Weights of a small transformer language model.
Size: MLP 896 tanh GELU, vocabulary 2071.
Architecture: LayerNorm before each block, learned positions, biases, tied embeddings.
Training: a variant of Muon for these matrices, 270M tokens, 4114 steps.
Each number is 200 + 40 x the weight over its row's rms, rounded and kept within 0 to 999. Layers, rows and columns count from 0. The size before them is the row's rms in percent of the matrix's.

# layer 6 attention key, 256x224, rms 0.0421, rows 181-191, columns 0-111
100,255,236,233,210,177,231,192,246,197,167,245,98,130,206,176,217,209,209,235,167,216,199,240,154,215,187,184,126,202,180,147,238,199,218,127,323,244,237,166,190,136,242,229,137,201,169,272,156,152,230,153,210,192,252,212,206,262,172,253,239,232,215,137,209,183,195,227,182,202,201,171,161,231,150,161,230,261,170,166,159,221,258,157,134,184,174,192,180,189,263,193,207,257,231,190,245,149,195,194,136,210,284,178,217,232,176,218,249,220,156,251,175
096,204,172,224,304,207,120,263,166,154,167,165,195,183,205,97,247,192,179,244,144,178,263,184,235,158,231,177,176,181,250,200,207,245,141,205,233,227,219,208,154,128,253,175,201,170,171,224,212,197,212,215,258,222,154,234,192,227,178,185,195,180,215,161,152,230,240,185,183,158,210,188,211,233,197,233,205,220,198,184,162,255,222,119,278,207,157,216,145,186,139,230,269,236,228,110,185,243,155,201,213,281,263,177,160,187,182,202,263,217,178,171,169
084,239,253,226,220,214,187,230,189,233,200,149,190,152,216,170,245,120,108,147,195,192,169,160,236,241,262,230,193,158,179,211,179,206,216,136,236,124,174,204,170,258,152,202,225,223,252,214,244,234,234,231,215,173,185,244,238,178,228,239,186,194,224,298,160,253,179,190,240,258,167,199,239,294,201,221,219,172,249,265,216,165,276,217,231,179,199,180,251,152,149,176,228,190,140,167,284,193,198,180,192,167,195,150,234,248,193,185,221,197,219,289,240
091,195,158,143,143,174,199,190,174,248,210,118,201,194,229,147,195,207,176,253,285,223,183,137,216,253,158,184,149,203,180,260,221,268,243,268,339,203,177,206,242,225,192,173,185,188,179,215,172,212,194,209,264,149,159,192,211,276,168,181,188,156,221,129,272,192,166,241,253,156,226,206,275,232,205,222,175,149,142,171,186,117,161,174,167,137,192,205,160,197,238,196,241,222,191,308,178,210,229,133,229,126,246,166,175,208,152,222,235,200,261,142,182
091,221,239,211,172,138,169,275,155,243,222,148,168,235,243,193,138,219,95,190,209,286,258,202,237,232,217,189,233,202,156,150,190,196,196,227,193,200,166,194,274,227,193,243,226,127,204,114,211,153,206,227,155,223,175,168,142,210,215,234,218,143,270,150,132,243,181,192,199,201,221,193,226,288,161,178,176,222,131,257,159,261,207,209,206,209,156,167,202,185,271,190,230,222,210,165,191,208,196,178,193,203,247,202,152,208,200,256,163,210,225,103,227
090,171,264,229,194,222,164,174,209,120,239,198,135,220,200,212,232,229,188,204,192,159,174,185,167,200,229,169,234,255,168,159,203,218,174,96,177,210,157,159,231,258,219,189,222,201,189,177,188,203,199,273,241,235,203,170,161,223,248,239,226,269,203,228,225,171,150,177,251,215,338,165,154,281,213,205,209,196,235,194,213,250,157,163,189,215,133,234,191,250,168,181,184,183,109,251,171,161,182,145,240,224,163,264,257,273,139,200,177,181,166,152,263
089,155,166,201,140,214,189,208,271,179,134,157,228,229,216,110,126,212,204,275,241,185,202,216,211,254,154,277,120,180,244,266,206,180,167,188,238,90,143,255,212,185,107,227,215,186,238,207,204,231,208,233,176,168,218,272,185,187,133,257,261,270,161,148,221,198,224,207,291,205,191,167,141,268,198,213,236,192,207,135,100,190,199,229,206,149,208,196,264,151,199,206,231,209,231,172,219,167,199,178,169,190,283,210,263,195,251,201,236,149,230,174,163
089,256,177,185,256,221,290,119,209,140,255,217,208,241,199,166,175,138,178,181,270,194,182,274,219,241,186,239,327,165,222,195,202,189,294,251,172,125,268,242,209,231,161,166,221,211,180,236,162,230,199,235,212,175,146,232,190,261,150,180,216,215,125,248,201,126,194,233,228,156,165,155,232,173,158,191,204,160,200,188,177,158,150,231,210,221,211,139,169,183,188,164,155,270,228,224,182,181,224,190,157,245,162,233,170,145,260,222,230,202,224,209,219
087,194,274,199,157,225,222,186,152,173,211,218,139,192,184,180,223,244,133,222,194,179,205,84,199,159,226,178,248,221,147,311,199,175,171,169,237,243,215,195,201,267,205,189,186,168,254,149,154,196,234,172,177,184,177,145,264,191,220,233,217,308,145,163,181,164,190,194,241,265,254,214,185,189,260,131,146,175,166,283,194,222,184,259,288,192,205,112,258,94,169,209,117,175,180,224,241,190,175,174,199,213,201,192,215,204,152,189,154,261,179,201,213
085,209,150,209,178,189,130,228,203,227,263,167,164,221,170,235,224,126,201,199,176,154,226,178,217,227,236,177,280,156,226,200,199,125,196,167,204,142,213,206,152,215,111,196,195,227,149,199,158,179,127,244,200,185,281,233,198,236,163,209,237,274,174,242,203,205,265,231,238,182,226,70,235,222,206,220,213,223,206,133,162,231,148,191,190,156,228,186,160,186,227,188,235,156,169,241,205,130,174,192,173,261,197,154,152,227,168,235,319,211,208,189,227
089,242,165,234,159,218,134,167,159,225,219,131,212,137,239,208,264,174,214,195,208,170,173,241,157,246,193,203,181,173,242,179,191,145,159,203,178,187,225,146,123,170,185,140,135,166,137,223,125,203,213,253,265,245,194,243,301,215,199,215,178,169,190,174,220,232,235,109,174,184,255,167,291,181,232,246,179,257,224,166,275,202,165,195,213,230,291,237,226,170,176,166,182,243,274,191,200,201,228,187,169,191,179,219,205,131,170,252,280,198,150,123,146
# layer 6 attention query, 256x224, rms 0.0419, rows 182-191, columns 0-111
090,164,157,203,260,291,204,234,222,155,198,177,225,229,191,187,195,209,211,165,188,202,222,238,187,254,139,156,154,151,189,153,197,226,151,197,251,176,215,207,240,153,172,155,279,193,169,217,136,133,250,206,196,204,180,220,258,176,180,193,168,167,256,221,104,264,265,142,216,120,227,210,212,210,183,97,258,205,202,160,64,204,170,186,241,190,159,188,152,142,234,226,208,171,196,199,168,204,145,213,212,236,282,218,191,176,252,162,182,217,221,213,134
083,147,265,207,225,221,102,211,143,197,195,226,238,159,209,91,204,196,197,202,192,175,180,197,251,257,244,291,256,188,156,231,206,235,228,192,185,191,190,171,163,209,177,158,182,236,195,166,220,191,260,213,139,195,240,241,258,200,242,248,219,292,205,228,218,179,212,183,243,245,157,180,311,258,176,191,221,158,227,231,194,195,225,95,222,226,117,125,195,244,242,225,247,178,150,160,204,227,116,191,166,128,166,148,252,247,228,157,226,268,172,251,163
090,262,190,174,196,191,183,173,240,232,248,148,237,179,245,227,165,253,194,204,281,238,175,176,206,189,158,232,156,193,149,215,169,224,189,271,257,238,168,211,219,256,163,161,228,208,192,175,205,106,237,180,145,190,222,260,177,228,190,197,167,182,173,153,207,246,187,206,193,199,250,213,237,170,195,179,247,165,179,221,216,123,172,199,165,80,162,150,176,241,213,152,273,113,284,210,210,184,234,127,211,195,181,161,161,171,134,256,224,271,153,184,135
088,263,223,268,180,176,193,204,192,230,190,150,198,203,206,215,191,210,148,226,215,236,232,252,292,205,214,169,159,151,140,126,148,134,192,169,219,142,272,184,273,177,249,231,196,219,236,193,241,203,228,209,216,178,136,167,241,201,145,225,185,99,189,223,128,201,155,195,147,174,196,211,188,251,123,134,195,215,171,221,240,211,212,177,166,211,202,222,233,214,173,256,264,213,219,162,137,210,244,175,261,242,265,186,138,213,172,233,184,222,191,148,159
090,110,156,234,195,218,239,209,142,130,225,235,154,205,201,281,184,202,206,215,203,195,162,225,183,190,238,204,266,204,153,231,223,240,160,134,202,235,125,194,264,194,200,174,175,205,187,240,193,137,165,261,265,134,191,209,120,224,234,176,164,235,188,204,244,260,214,237,249,206,267,180,176,269,253,193,190,218,232,198,200,275,137,153,188,195,244,226,203,194,193,207,223,157,117,229,216,203,199,154,250,233,130,244,256,217,183,210,163,162,274,192,184
088,168,196,182,200,227,199,196,183,234,110,177,170,233,216,219,137,179,209,214,225,143,241,188,169,265,150,240,206,166,221,241,221,156,173,254,238,166,153,245,161,211,133,276,217,205,216,175,129,167,196,147,218,194,279,225,184,256,197,173,229,272,165,242,206,211,212,202,240,207,277,197,193,251,231,229,245,148,225,193,155,210,189,193,215,132,240,146,242,134,171,233,215,227,242,137,193,155,248,178,243,212,278,180,227,163,258,187,218,201,237,181,146
088,240,199,143,205,127,299,175,257,183,249,268,260,245,211,182,239,294,143,246,257,218,186,167,220,226,179,185,237,129,247,172,243,290,200,264,157,204,245,197,179,184,199,172,191,171,246,183,163,204,195,264,204,167,190,271,154,193,216,215,201,245,154,284,218,199,195,242,213,209,174,144,156,214,229,212,151,230,229,236,225,122,130,210,195,184,216,184,158,190,108,110,179,225,178,165,225,228,232,197,190,309,152,232,150,216,276,269,198,188,209,228,197
089,177,210,223,129,166,264,210,139,207,160,194,185,215,210,146,290,215,105,222,236,207,177,105,284,139,207,159,153,249,221,219,260,177,134,211,244,229,182,192,243,177,190,209,222,199,211,201,182,238,202,168,219,171,182,206,187,247,222,266,249,319,134,207,138,253,179,148,233,228,215,152,125,215,224,187,160,175,157,145,163,205,161,239,224,204,191,210,211,192,227,224,162,194,159,261,191,280,230,140,247,217,203,232,248,236,168,220,148,232,164,203,230
090,254,124,163,188,231,166,241,205,208,240,157,234,202,186,193,177,171,183,300,204,144,243,186,214,230,198,168,278,220,174,128,147,231,150,198,221,218,178,154,220,258,132,183,112,235,201,205,145,182,203,244,175,263,249,189,183,199,138,141,173,250,142,211,224,211,153,144,162,213,221,189,241,257,179,215,248,169,201,146,184,173,122,176,183,167,215,234,223,238,239,253,202,172,184,243,222,255,198,261,157,192,207,232,209,257,201,176,269,237,213,160,214
089,280,164,234,252,254,184,201,164,192,198,245,190,188,175,224,217,253,209,226,208,196,150,247,136,262,218,230,195,208,272,184,247,255,249,172,179,199,207,192,169,181,142,147,116,193,168,192,160,224,231,222,218,217,156,275,200,213,184,195,204,210,217,164,236,224,209,171,144,170,255,191,255,135,174,205,184,259,242,188,179,228,188,253,229,177,215,213,113,168,199,162,200,225,252,321,217,214,199,182,109,109,147,235,204,271,212,207,257,221,91,152,160
# layer 6 attention value, 256x224, rms 0.042, rows 128-148, columns 0-111
085,167,196,158,210,245,328,160,313,214,219,136,122,271,220,236,206,179,193,228,257,165,227,173,162,91,240,165,161,217,224,195,202,160,151,164,182,209,229,194,188,223,172,219,167,194,125,134,157,225,170,225,238,205,184,224,195,242,183,243,206,227,174,204,221,140,246,205,238,225,235,178,192,192,209,218,176,182,204,201,197,232,212,182,104,213,175,187,161,243,241,180,156,233,227,76,140,199,238,195,274,247,223,151,185,230,218,221,219,263,203,224,203
084,130,189,233,179,202,263,231,212,158,151,222,148,241,184,219,203,247,119,179,159,273,264,164,213,220,108,194,237,182,157,166,196,231,162,175,215,199,225,151,187,174,159,220,245,187,217,258,150,169,227,129,114,187,255,170,263,187,215,219,248,127,198,236,266,72,177,225,190,193,204,183,227,137,165,209,168,199,152,124,257,214,212,227,267,206,203,238,163,174,156,214,212,182,239,204,213,221,243,283,252,185,212,257,230,245,182,257,96,241,242,286,215
080,168,214,194,198,195,204,225,219,192,235,232,194,218,239,219,137,149,282,154,223,231,154,251,242,116,159,223,192,161,323,141,266,208,253,201,182,228,170,300,189,171,209,264,196,105,175,177,212,173,156,279,127,271,241,188,221,209,260,243,144,193,219,155,180,247,220,236,247,164,200,200,172,194,137,172,191,190,182,197,207,259,175,214,190,207,232,222,236,126,248,211,248,212,238,127,192,176,244,213,195,193,203,277,184,204,108,183,166,252,239,241,152
083,230,181,229,255,316,148,171,163,204,147,225,211,175,191,102,202,286,155,209,202,144,210,238,173,226,234,182,212,221,129,240,232,235,236,265,170,142,197,235,215,183,277,232,255,217,173,241,178,217,249,235,214,249,197,227,195,182,205,166,128,209,159,188,179,201,210,204,187,187,168,256,203,209,169,148,150,203,224,214,184,255,277,183,181,193,251,203,196,201,245,184,263,182,150,190,136,279,157,133,234,195,208,169,188,218,254,229,217,248,193,242,279
078,207,201,168,237,199,238,216,216,147,205,164,197,216,222,184,155,154,187,198,293,224,250,167,194,232,274,219,160,213,177,218,198,227,220,214,231,259,214,213,190,225,231,231,188,224,172,240,216,207,188,241,180,240,225,216,130,193,244,247,234,131,143,206,195,194,281,179,220,144,221,120,199,244,187,249,155,215,196,93,189,173,166,178,196,165,207,195,221,170,233,212,164,172,206,298,145,273,239,246,187,232,220,155,182,218,177,230,206,180,270,134,117
083,164,208,251,182,164,182,227,165,192,214,216,181,243,284,150,201,154,172,239,225,234,243,225,126,211,155,243,166,192,213,174,104,175,196,201,163,283,222,164,211,200,251,238,208,201,268,154,205,231,213,226,183,202,238,200,230,191,138,218,217,207,135,160,293,196,159,218,232,199,199,215,195,208,232,189,101,168,132,215,322,210,223,199,254,171,185,227,164,250,243,276,128,279,280,207,231,159,259,259,160,210,188,177,171,159,180,253,178,207,108,148,216
078,242,184,134,314,140,241,144,213,229,174,221,202,246,225,187,155,153,187,155,190,181,94,205,268,179,192,204,200,239,206,174,173,240,238,233,232,202,223,145,212,127,200,287,200,151,239,160,184,190,201,121,212,237,130,199,169,170,157,186,251,270,222,149,195,204,213,175,266,160,187,205,200,193,157,140,200,193,301,202,244,254,262,122,235,163,206,132,314,257,206,137,222,156,264,205,168,166,197,220,205,217,243,153,250,181,209,193,212,144,213,208,225
079,149,180,187,238,227,185,274,176,169,196,231,180,129,257,162,270,217,310,169,234,211,196,168,178,265,175,191,264,172,248,249,171,257,143,165,197,226,163,208,183,154,215,198,236,234,183,235,214,241,164,287,271,174,186,220,232,221,196,222,139,245,270,178,124,170,188,252,169,209,249,214,168,218,198,207,189,190,151,210,219,202,231,176,177,177,182,161,221,150,186,221,214,190,175,174,197,232,238,147,237,158,144,190,193,156,199,275,186,149,182,190,206
088,139,255,184,145,200,146,192,264,187,190,211,254,201,179,179,222,173,185,215,220,193,255,284,177,178,203,275,146,173,205,218,171,242,109,180,249,184,181,156,175,216,254,209,200,263,202,216,161,179,219,112,181,149,196,232,226,189,177,156,126,172,195,177,252,139,226,197,210,203,241,171,210,172,147,237,223,184,102,186,202,178,270,183,178,154,217,248,253,255,229,163,250,219,204,214,156,196,271,116,149,289,196,131,164,190,216,148,159,220,145,272,175
077,193,205,270,280,170,213,209,180,200,209,245,199,231,293,227,200,155,202,253,169,153,181,167,234,134,212,239,175,178,213,254,194,181,139,192,117,204,220,254,226,242,213,169,182,215,274,169,181,238,207,167,187,198,187,182,239,187,130,184,146,140,212,201,243,162,198,106,284,190,254,232,263,191,256,234,204,272,179,209,196,262,205,176,212,238,186,241,127,185,193,218,267,272,208,159,195,160,149,179,165,137,180,146,229,278,123,203,177,213,187,238,253
083,250,236,186,196,231,235,224,188,205,222,188,284,207,241,183,165,164,188,205,214,179,262,210,211,253,195,249,255,241,163,210,189,166,267,181,165,134,140,223,186,225,239,215,239,171,237,168,233,97,149,281,188,187,140,210,181,199,204,182,283,191,214,124,185,191,185,187,178,218,229,215,202,238,179,163,172,163,179,199,181,267,217,160,235,271,223,219,200,173,152,194,172,177,237,196,186,218,255,223,209,160,262,165,189,209,238,87,245,156,193,112,166
080,188,279,212,202,199,143,126,176,88,217,187,176,178,247,220,127,211,221,101,238,203,131,208,213,116,250,239,268,218,283,204,199,201,200,227,232,159,196,201,164,111,128,163,200,138,201,171,223,234,219,183,209,192,260,140,167,175,244,190,259,204,217,217,101,181,191,178,151,204,231,273,268,214,191,223,187,148,191,227,167,192,188,258,177,273,221,202,159,200,154,177,157,215,220,256,220,207,284,200,181,249,183,197,219,207,249,221,230,212,190,196,233
080,237,180,203,140,229,180,180,184,203,214,234,237,177,237,218,203,201,291,147,247,283,177,191,210,232,230,149,229,124,212,205,212,176,269,155,180,282,198,229,217,169,180,201,181,209,231,230,211,230,316,185,218,201,259,202,228,196,132,243,253,245,201,168,181,157,200,213,191,204,139,147,216,279,159,137,279,228,250,220,216,208,119,134,162,114,234,185,203,210,177,210,158,226,225,171,231,244,207,203,192,161,176,178,223,161,121,174,163,200,207,167,303
080,193,226,219,203,190,199,189,234,161,195,188,155,159,242,255,145,169,206,275,199,160,169,213,266,269,245,171,174,186,131,287,213,298,201,240,84,190,153,255,181,199,160,159,200,233,237,261,234,176,213,216,174,279,211,190,129,270,148,159,259,247,169,197,261,224,206,270,196,133,219,206,170,232,216,236,251,165,176,189,175,187,256,206,157,210,137,261,256,280,224,207,215,205,197,163,173,220,212,143,135,151,118,177,229,248,195,201,255,176,178,217,206
075,179,224,228,233,196,158,231,282,218,174,238,134,127,186,221,228,162,207,161,174,194,267,226,219,182,185,155,213,183,248,156,180,191,239,242,188,133,186,208,157,204,263,204,297,215,187,176,182,160,122,222,196,154,166,135,234,203,118,184,223,246,218,177,154,172,172,181,209,172,218,114,198,246,209,249,196,158,183,219,176,278,245,267,198,161,242,192,168,224,159,196,226,257,287,229,247,261,168,194,153,184,215,156,231,214,166,201,192,225,212,175,163
084,169,219,210,165,211,145,184,190,208,151,202,228,231,222,144,252,316,178,216,188,171,169,88,257,219,202,261,173,203,193,151,192,179,141,224,194,258,189,212,246,219,181,211,206,266,201,209,249,184,185,235,213,193,186,144,173,264,269,131,208,246,171,198,251,194,206,174,205,240,237,187,207,255,159,249,161,149,184,192,265,205,117,203,201,227,274,191,217,302,258,198,189,182,153,253,202,194,123,264,107,199,180,75,203,225,211,202,152,202,208,189,227
086,234,229,195,150,207,241,118,185,163,277,134,204,251,261,113,213,182,180,245,163,257,126,234,232,266,146,147,102,239,152,156,210,170,238,219,171,194,190,168,177,167,239,166,243,217,192,173,185,147,185,203,247,185,191,225,244,194,268,214,193,238,158,211,154,212,167,131,138,183,197,129,149,182,149,245,247,221,178,238,178,192,141,176,222,176,187,280,243,237,229,252,290,196,283,233,179,178,209,169,206,301,211,239,216,210,260,232,277,204,281,209,178
083,168,209,181,202,236,166,162,171,279,195,244,181,155,207,224,168,219,96,168,156,232,221,204,188,198,240,207,192,227,254,233,182,217,244,208,191,191,209,223,114,218,190,225,257,202,229,175,178,216,230,174,161,146,281,147,178,220,213,191,249,245,277,257,200,242,180,185,138,178,237,175,281,241,180,109,162,187,225,153,292,161,198,282,268,222,202,207,179,241,231,233,198,121,230,164,145,195,250,184,163,198,183,171,174,224,131,154,194,315,253,195,248
078,265,220,167,238,173,170,193,245,194,203,182,191,169,283,242,232,190,135,135,261,150,228,236,254,273,159,219,174,190,126,237,216,142,197,223,228,207,138,85,224,225,140,195,191,207,211,224,235,256,179,228,224,160,224,243,195,154,187,206,218,184,230,164,166,225,125,227,137,211,239,187,209,174,218,236,227,141,147,251,165,268,214,201,167,146,155,203,208,150,231,228,191,204,182,212,213,217,241,167,229,218,255,93,161,211,176,194,170,207,291,238,192
080,213,168,218,145,174,247,195,103,110,230,93,207,187,176,209,129,306,259,208,198,225,172,162,230,241,198,279,205,181,205,203,194,109,247,177,209,246,206,243,160,201,174,249,223,203,167,211,306,249,200,275,228,142,286,192,170,212,189,226,206,207,187,148,154,122,167,184,151,214,184,161,133,234,199,191,180,195,211,221,191,132,217,187,224,221,217,188,178,299,210,188,236,184,188,271,228,166,182,186,234,161,189,183,181,226,143,142,246,215,229,218,209
077,246,170,233,241,227,181,175,205,241,202,268,162,215,282,115,173,172,204,192,216,195,260,220,280,199,195,154,255,225,262,212,254,230,173,184,189,194,166,206,169,200,159,239,177,169,204,111,216,224,174,274,249,196,196,266,171,196,204,147,197,120,155,126,177,224,207,171,209,235,194,192,221,192,214,245,208,120,173,223,262,202,180,179,208,179,242,201,221,256,246,191,214,195,218,227,162,192,183,115,191,159,238,208,279,151,241,209,232,264,193,249,209
# layer 6 attention output (transposed), 256x224, rms 0.0523, rows 128-148, columns 0-111
083,246,210,187,248,236,157,197,171,197,195,251,231,196,220,223,183,196,219,201,106,259,230,218,190,180,209,184,241,154,116,190,147,225,190,180,204,218,144,191,184,169,213,235,172,137,218,200,212,215,278,183,190,249,230,108,262,207,230,215,190,145,222,209,192,207,174,150,149,169,179,218,224,221,256,171,213,236,257,136,216,191,198,227,296,199,305,229,166,218,200,165,231,184,190,287,280,150,221,173,153,154,203,215,234,264,115,267,208,143,188,191,216
085,193,235,187,215,181,210,169,181,275,187,208,193,156,181,212,247,196,139,268,237,98,144,223,182,240,230,175,210,171,158,152,201,195,168,250,232,229,233,268,297,161,195,258,174,237,200,95,209,322,182,244,273,264,201,192,202,165,217,204,244,226,150,253,162,184,250,197,196,214,187,160,145,200,264,215,210,196,143,250,170,198,252,213,175,182,182,255,140,232,194,222,127,173,132,228,141,155,183,157,151,231,187,229,166,225,213,138,251,220,178,197,193
080,226,266,235,195,118,225,178,169,163,213,171,182,174,193,242,244,223,107,199,163,201,228,178,189,272,218,201,226,270,99,207,147,197,240,223,165,207,229,158,206,231,148,155,215,223,182,278,207,211,277,135,212,159,143,221,184,257,208,114,262,125,258,168,173,213,251,91,187,161,143,188,212,194,270,189,211,228,264,220,151,185,177,209,126,130,191,140,245,289,209,229,203,224,201,244,207,217,140,179,183,229,204,167,187,173,219,172,255,197,151,188,179
083,192,183,165,217,138,199,219,229,224,179,200,204,163,247,270,218,158,226,198,191,250,188,176,264,146,168,162,235,236,269,158,157,224,179,199,170,215,224,173,219,212,107,201,191,182,122,64,169,203,128,218,257,214,275,233,227,224,228,216,258,208,218,183,222,133,218,199,232,208,222,107,206,186,208,235,242,224,210,144,185,131,161,200,234,219,117,144,219,174,162,234,120,220,192,152,237,194,227,244,184,179,198,245,176,156,185,175,202,208,131,167,190
082,218,206,243,163,229,176,273,227,190,184,232,240,191,191,131,202,272,218,205,225,288,176,249,185,204,111,130,170,164,201,161,167,225,250,164,219,180,174,195,211,152,157,128,220,148,285,191,177,152,191,185,235,249,228,225,161,219,191,156,158,296,243,223,180,182,121,163,208,240,220,253,196,170,108,258,194,131,285,286,212,173,222,203,209,214,246,198,212,253,145,207,206,253,229,159,233,208,159,128,143,198,155,213,293,191,178,174,165,149,129,226,177
081,254,196,100,215,241,214,229,253,170,157,174,214,238,214,257,252,247,205,192,187,212,167,200,210,147,271,173,184,230,181,172,225,128,210,203,231,173,218,198,198,142,94,135,260,180,188,191,164,203,259,208,206,213,189,175,151,230,264,232,112,300,215,168,146,182,267,227,169,132,153,161,176,214,124,226,271,230,203,204,164,262,140,274,151,217,185,163,189,166,207,164,275,212,128,204,218,258,181,189,148,257,186,258,222,223,189,227,203,286,246,267,139
080,142,217,228,167,277,180,223,135,185,235,209,214,110,156,162,229,225,258,151,232,225,292,185,164,207,259,252,191,189,91,203,194,169,233,200,112,182,191,262,183,214,182,135,172,282,152,231,226,140,214,261,212,198,151,224,235,245,276,201,143,214,155,163,187,159,152,190,201,172,225,230,258,218,185,224,210,278,179,199,200,162,197,244,210,194,189,201,135,205,234,246,225,235,189,126,249,238,238,112,171,175,190,207,188,227,145,159,228,244,150,189,183
079,248,193,207,200,120,197,189,249,220,171,197,277,238,218,228,145,217,138,221,156,220,196,178,254,179,216,178,178,217,192,193,208,220,225,248,212,199,168,180,213,262,210,144,217,106,222,214,269,171,294,194,131,240,220,146,157,139,215,191,250,172,160,276,171,275,193,149,218,154,196,165,218,186,195,232,153,237,198,159,144,185,144,257,156,225,138,155,184,174,181,159,168,224,279,200,186,176,208,227,187,268,184,183,185,191,199,94,209,269,256,198,226
088,218,178,170,288,140,267,187,203,233,276,184,151,278,196,222,143,217,131,196,245,164,162,177,176,200,243,149,288,159,185,173,259,185,277,235,135,210,199,263,248,200,248,213,182,168,172,247,198,259,199,236,185,194,200,234,179,182,218,184,256,229,204,268,167,249,159,197,240,150,137,241,175,216,164,202,179,183,285,228,242,219,185,162,196,220,226,210,160,191,148,233,224,236,214,195,161,160,206,213,183,144,247,290,235,195,234,206,198,258,199,183,270
077,217,163,183,143,223,215,149,159,191,175,199,193,173,163,253,222,216,181,176,209,220,181,222,223,177,219,200,207,135,230,118,156,177,234,229,217,190,248,215,142,109,148,210,249,98,153,203,174,201,166,175,219,215,158,246,183,225,211,243,186,228,235,156,177,156,251,299,170,169,169,201,155,228,160,216,199,249,182,241,186,81,210,159,175,135,191,153,207,259,224,142,221,198,186,199,220,191,202,261,236,216,269,242,101,254,227,189,166,217,201,132,153
087,235,156,239,102,131,176,185,244,194,239,280,186,132,239,216,201,276,258,262,202,234,161,199,222,228,231,235,176,175,147,259,240,224,142,231,178,205,161,203,206,173,193,234,192,238,228,215,174,261,235,188,178,253,296,190,224,215,224,215,217,228,286,264,238,241,149,244,242,181,220,153,221,194,234,221,199,116,160,159,133,158,185,208,194,185,205,183,265,173,234,228,190,177,166,210,286,192,191,169,229,212,188,200,235,185,209,268,176,161,220,242,207
078,114,155,192,185,239,264,215,192,225,154,256,196,229,160,226,187,178,261,215,105,180,208,248,256,268,182,161,185,240,157,240,183,161,233,212,228,238,168,261,192,271,230,256,222,200,168,202,186,219,207,238,116,144,206,214,174,238,190,205,165,275,173,183,250,191,190,198,206,177,215,171,108,151,162,202,204,266,166,181,209,241,175,185,210,165,143,205,221,167,198,222,204,134,183,144,257,137,110,207,276,207,195,229,209,224,183,113,68,188,182,201,202
080,207,251,310,227,225,163,241,241,148,162,167,175,296,153,202,246,143,181,270,181,123,203,253,158,213,219,204,201,231,162,208,253,261,188,313,247,138,158,224,163,216,218,187,229,207,148,203,187,164,98,211,183,201,132,212,166,203,264,96,141,134,231,234,203,207,224,174,208,141,263,221,210,174,235,213,165,149,227,161,239,187,227,270,233,210,175,213,146,185,190,167,272,138,221,199,199,170,249,180,235,229,126,258,144,176,235,187,233,146,154,156,99
075,207,177,143,184,298,160,238,161,197,184,166,234,218,233,173,159,181,180,200,277,241,205,176,159,145,137,193,237,190,201,179,230,171,128,231,286,201,225,203,239,222,230,242,230,249,168,125,206,152,150,224,190,133,201,235,260,139,212,187,180,157,225,222,222,141,182,162,271,226,172,241,211,167,136,228,226,129,209,140,141,171,117,155,134,241,296,151,204,267,156,240,218,249,110,237,138,205,190,241,267,254,215,212,196,216,201,144,143,200,176,217,183
076,191,198,265,233,182,197,171,166,188,184,154,170,220,257,247,225,259,133,265,177,225,165,220,138,223,186,184,179,176,190,211,200,259,165,169,192,269,207,234,205,171,229,206,144,133,227,240,244,240,307,140,210,213,237,290,188,185,208,152,147,164,206,177,192,180,251,183,187,175,190,241,187,164,157,218,200,184,246,226,243,227,162,136,197,253,206,196,208,224,303,222,275,163,149,142,157,191,290,173,202,246,212,267,227,164,192,168,200,163,231,228,203
083,239,198,207,181,198,218,199,223,168,195,225,177,193,187,234,171,94,243,206,278,246,176,226,163,131,234,106,205,147,170,204,249,156,210,229,179,193,176,180,132,223,184,270,230,164,237,100,147,249,251,182,213,176,240,201,177,168,168,283,164,204,225,248,178,156,204,271,145,221,144,203,218,155,144,167,210,181,186,215,254,162,246,233,225,219,178,234,236,180,174,188,231,218,228,112,181,160,231,123,292,188,210,257,230,181,166,214,155,140,154,226,186
082,216,200,207,270,202,180,240,164,252,153,187,214,170,208,177,131,155,218,201,181,141,225,240,203,140,309,250,198,196,189,169,151,168,187,172,256,215,227,203,197,217,126,247,97,212,163,220,223,178,304,214,199,175,202,205,170,182,206,187,198,220,231,183,275,214,208,199,220,186,185,269,202,183,202,122,221,177,149,170,184,274,163,192,197,211,193,92,214,187,167,240,170,197,163,181,259,199,191,182,204,182,205,174,229,130,177,192,170,183,149,155,218
081,142,247,220,300,194,230,274,226,151,147,157,213,169,202,260,238,217,161,173,178,177,196,263,230,236,208,178,180,137,217,185,202,196,134,259,142,133,240,150,271,163,230,188,164,227,166,219,152,216,159,181,273,187,185,200,223,207,172,182,180,179,137,163,217,94,260,223,260,198,222,299,113,141,218,283,179,202,171,216,140,166,244,167,205,132,181,181,212,171,230,216,217,218,243,263,273,209,179,177,188,193,216,222,223,184,207,217,246,176,215,276,206
079,193,120,208,118,235,177,268,289,161,166,229,154,234,148,208,202,193,164,247,150,193,216,129,133,195,181,197,212,206,254,239,118,194,207,241,166,253,264,214,176,172,200,191,213,209,214,167,133,178,229,233,146,275,154,136,268,196,215,219,195,217,178,239,241,198,207,179,266,149,183,158,213,229,169,191,171,159,206,169,205,204,137,257,228,176,230,259,206,151,182,221,216,167,181,223,177,223,175,185,228,201,171,256,231,221,192,198,283,194,220,185,243
082,203,217,211,240,206,224,225,265,359,157,240,189,212,228,228,223,123,227,241,222,196,167,253,188,163,202,170,195,191,136,229,196,255,114,257,188,154,188,139,230,215,158,181,142,227,133,225,146,120,140,139,157,232,125,121,271,197,163,196,166,201,244,255,182,213,193,172,302,143,164,204,258,179,211,217,239,204,158,186,215,251,189,235,130,196,218,242,239,151,216,260,233,109,267,168,168,240,173,203,158,192,152,212,258,167,227,263,181,191,161,204,210
082,225,228,195,160,215,186,240,218,156,197,159,189,120,130,250,212,244,176,211,231,248,137,208,228,113,158,228,231,169,138,170,154,147,214,270,229,181,271,129,220,202,245,190,246,218,168,190,182,228,240,170,157,255,250,179,203,203,200,283,222,237,243,205,196,141,244,191,192,156,240,169,255,236,180,258,161,272,188,160,153,122,255,252,267,229,164,162,135,171,160,212,230,269,208,136,264,245,218,237,193,230,226,151,166,233,130,236,196,142,220,154,178